Weights of a small GPT-style language model, trained from scratch on English Wikipedia.
Size: width 192, 6 heads of 32 (1 for keys and values), MLP 768 SwiGLU, vocabulary 2048, 5.68M parameters.
Architecture: RMSNorm before each block, rotary positions, biases on query, key and value, tied embeddings.
Training: a variant of Adam for these matrices, 355M tokens, 5413 steps.
Each number is 128 + 32 x the weight over its row's rms, rounded and kept within 0 to 255. Layers, rows and columns count from 0. The size above them is the row's rms in percent of the matrix's.

# layer 3 MLP up, 768x192, rms 0.0652, rows 686-725, columns 160-191
size [ 79  86  92  99 111 107 109  89 111 105  79  95 109 107 108  95  89  73 109 114 112  92  97 116  94 112  75  94  84  90  99 100  92  96  65  87  90 112 116  96]
[[ 92 150 108  76 106 110 126 118  75 114 119  86 125 132 166  94 119 134 118 111 151 122 205 188 150 100 141 139 123 138 114 101]
 [172 163 172 116 141 125 108 179 114 113 192 169 138  78 158 127 139 100 155 169 121 135  65 166  79  93 101 122  84 128 128 198]
 [184  71  69 118  96 170  64 129 171 114 146 120 144 160 120 113 186  71 107 126 151 136 168 110 134 148 126 101 157 180 187 116]
 [115  90 143 189 130 203 164 196 104 129 183 151 118 184 120 126 141 147 146 146  91 115  91 150 126 124 122 115 130 131  81 144]
 [156  62  99  98  92 110 132 127  95 132 138 142 114 136 127 103  99 122 101 116 114 115 138  91 158 162  80 108 143  46 140  75]
 [143 134 121 145 105 185 109 123 150 127 168 134 173  89  92 173  94 125 150 157  99 115 174 116 148 192 103 115 158  79 110 173]
 [160 108 150 131 129  83  83 125 149 130 111 157 147  87 182 153 117 121 154 129 131 120 138 144 127  68 132  76 140  68 138 141]
 [ 25 155  96 150 140  78 143 111 125  67 144 147 105 123  77 145 145 141 118  99  95 174  94 133 120 119  96 137  87 124  67 171]
 [157 151  92 159 140 203  85 126 122 165 141 168 123 150 112 156 150  99 123 124 113 168 210  98 147 123 137  98  98 140 118 139]
 [178 102 156 162 144  81  67  92 166 182 168 149 118 139 184  83 141 157  90 146  92 202 137 113 173 151 170  56 154 169 126 172]
 [144  77  96 136 141 101 140 136 140 130 138 144 143  96 121 118 164 163 202 119 109 165 141  50 151 146 118 159 180 107 113 120]
 [126 132 126 146 168  65 177 149 126 153 120 156 173 110 134 121  80  95 137 110 147 158 133 188 108 202 105 149  70 178  79  95]
 [174 122 139 174 124 132 102 138  98  89 132 196 171 131 150  88  95 146 122 131 125 109 111 103 125 162 173 168 138 167 132  89]
 [107  74 151  77 115 114 100 139  89 154  80 118  92 111 131 157  99 107 131 125 170 161  65 146 125 156 129 108  96 129 145 125]
 [126 137 151 158 201 158 127 104 103 144 107 123  97  94 174  91  92 166 114 162 188 197 149 176 151 156 144  72 182  83  87 138]
 [157 111 102 143  92 156 148 192 169 147  88 116 103 135 128 148 147 125 102  87 137 193 123 159 143 143 104 161  92 125  96  94]
 [101  97 129 123 192 156 183 198  71 128  94 170 194  56 147 119 103  93 114 114  87  91 169  94 138 102 154 108 125 145 161 131]
 [102  80 208  86 178 119 147  88 157 141 129 123 168 110 142 128 127 139 170 173 156 110 129 130 131 141  92 118 115 157 129 147]
 [149 207 118 109 103 180 106 193 120 112 142  97 103 138 109 130  85 149 120 141 162 118 132 119 110  87 180 167 148  84 164 170]
 [103 165  65 163 156 129 177 154 176 154  93 154 139  86 118 145 148 102 115 145 101 165 117 158 162  57 116 112 139 171  93 119]
 [174 101 159 126 106 165 141 107 187 161 168 105 109 131 166 169  51 103 108 157 124 131 124 150 143 147 146 166  59 138  94 149]
 [ 95  95 159 108  97  94  91 118  79  90 169 147 120  91 133 181 142 153 107  98 211  86 157 119 146 160 194 120  95  83 121 120]
 [134 100 125 127 163  98 131 101 109 108 150 117 131 137  96 148 128  77 109  56 151 124 149  99 168 102 131  69 130  95 109  97]
 [135 129 124 141 165 134 136 130 140 123 134  91  73  83 136 130  96 187 104 169 102 105 179 185  77  56 144 165 141 163 140 173]
 [129 141  86 197 150 130 116 105 133 153 124 135  69 163 175 131 201 134  89 155 165 135 222 129  91 101 188 160 180 165 139 157]
 [150 165 143 132 125 144  99  68 143 155 149  94 135 169  85  92 124 162 124 141  52  97 209 113 109 155 138  74 123 163 135 120]
 [138  63 139  88  76 136 118 161 184 146 108 138  47 152 137 179 170  90  91 126 179 108 131 106 120 121 155 135 154 133  96 100]
 [ 84 136 103 106 124 149 104 107 148 136 134 191 118 134 156 121 113 158 117 115 130 115 103  90 113 168 108 128 104 179 149  34]
 [ 97 143 143  90 100 162  98 147  75 102 129  65 144  81 159 117 125  86 100 127 160  97 119 119 102 107 176 146 105 138  73  98]
 [159 174  57 124  90 111  34 161 203 124 108 115  98 104 169  91 160 196 106 202 160 141 141 193  87 121 142 140 135 120 124 157]
 [113 111 120 101 115 158 165 181 128 185  78 142 107  96  82 124 162 121 172 165 122  43 153  83 104 116 216 106  82 127 130 166]
 [128 162 194 157 153 177 126 128 141 154 102 146 109 191 123 120 179  97 163 117 167 125  80 171 154 105 117 148 118 156 165 100]
 [138 111 120 152  71  90  98  64 168 133 127  95  98 109 145  85 121 159  96 169  80  91 130 125 128 179 153 108 172  95 131 114]
 [195 164 125  84 103  90 101  83 174 162 131 113 101 108 162 105 110 141 153  90 146 192 155 127 114  96 117 145 154 136 134  85]
 [135  99 109  95 151  97 168 109 176 145 152 139 147 149 135 149 191 125 164 118 120 105 112 115 111 116  87 104 145 141  89 159]
 [121 184 150  78 147 157 179 100 106 112 163  60  93 153 101  60 107 106 113 103  88 145 100 125 107  61 107  71 119 187 125 116]
 [107 123 128 124  94 102 180 147 133 100  92 165  59  85 135 144 139 110 172  88  89 164 125 120  89  99 109 137 132  61 128  77]
 [199 179 108  83 173 104 103 127 191 121  96 136 120 134 139 112 155 100  99  86  55 134 159 152  72 126 129 144 178 113 100 132]
 [204  69  83 155 165 134 132 136  95 146 153 131 139 131 136 125  92 143 101 117 108 103 146 130 121 164 143  99 172 124  91 143]
 [ 81 154  87 136 123 123 136 139  64 109 125 139 167 124 176 109 127 108 107 123 128  78  88 116 132 134 175 154 111 132  97  28]]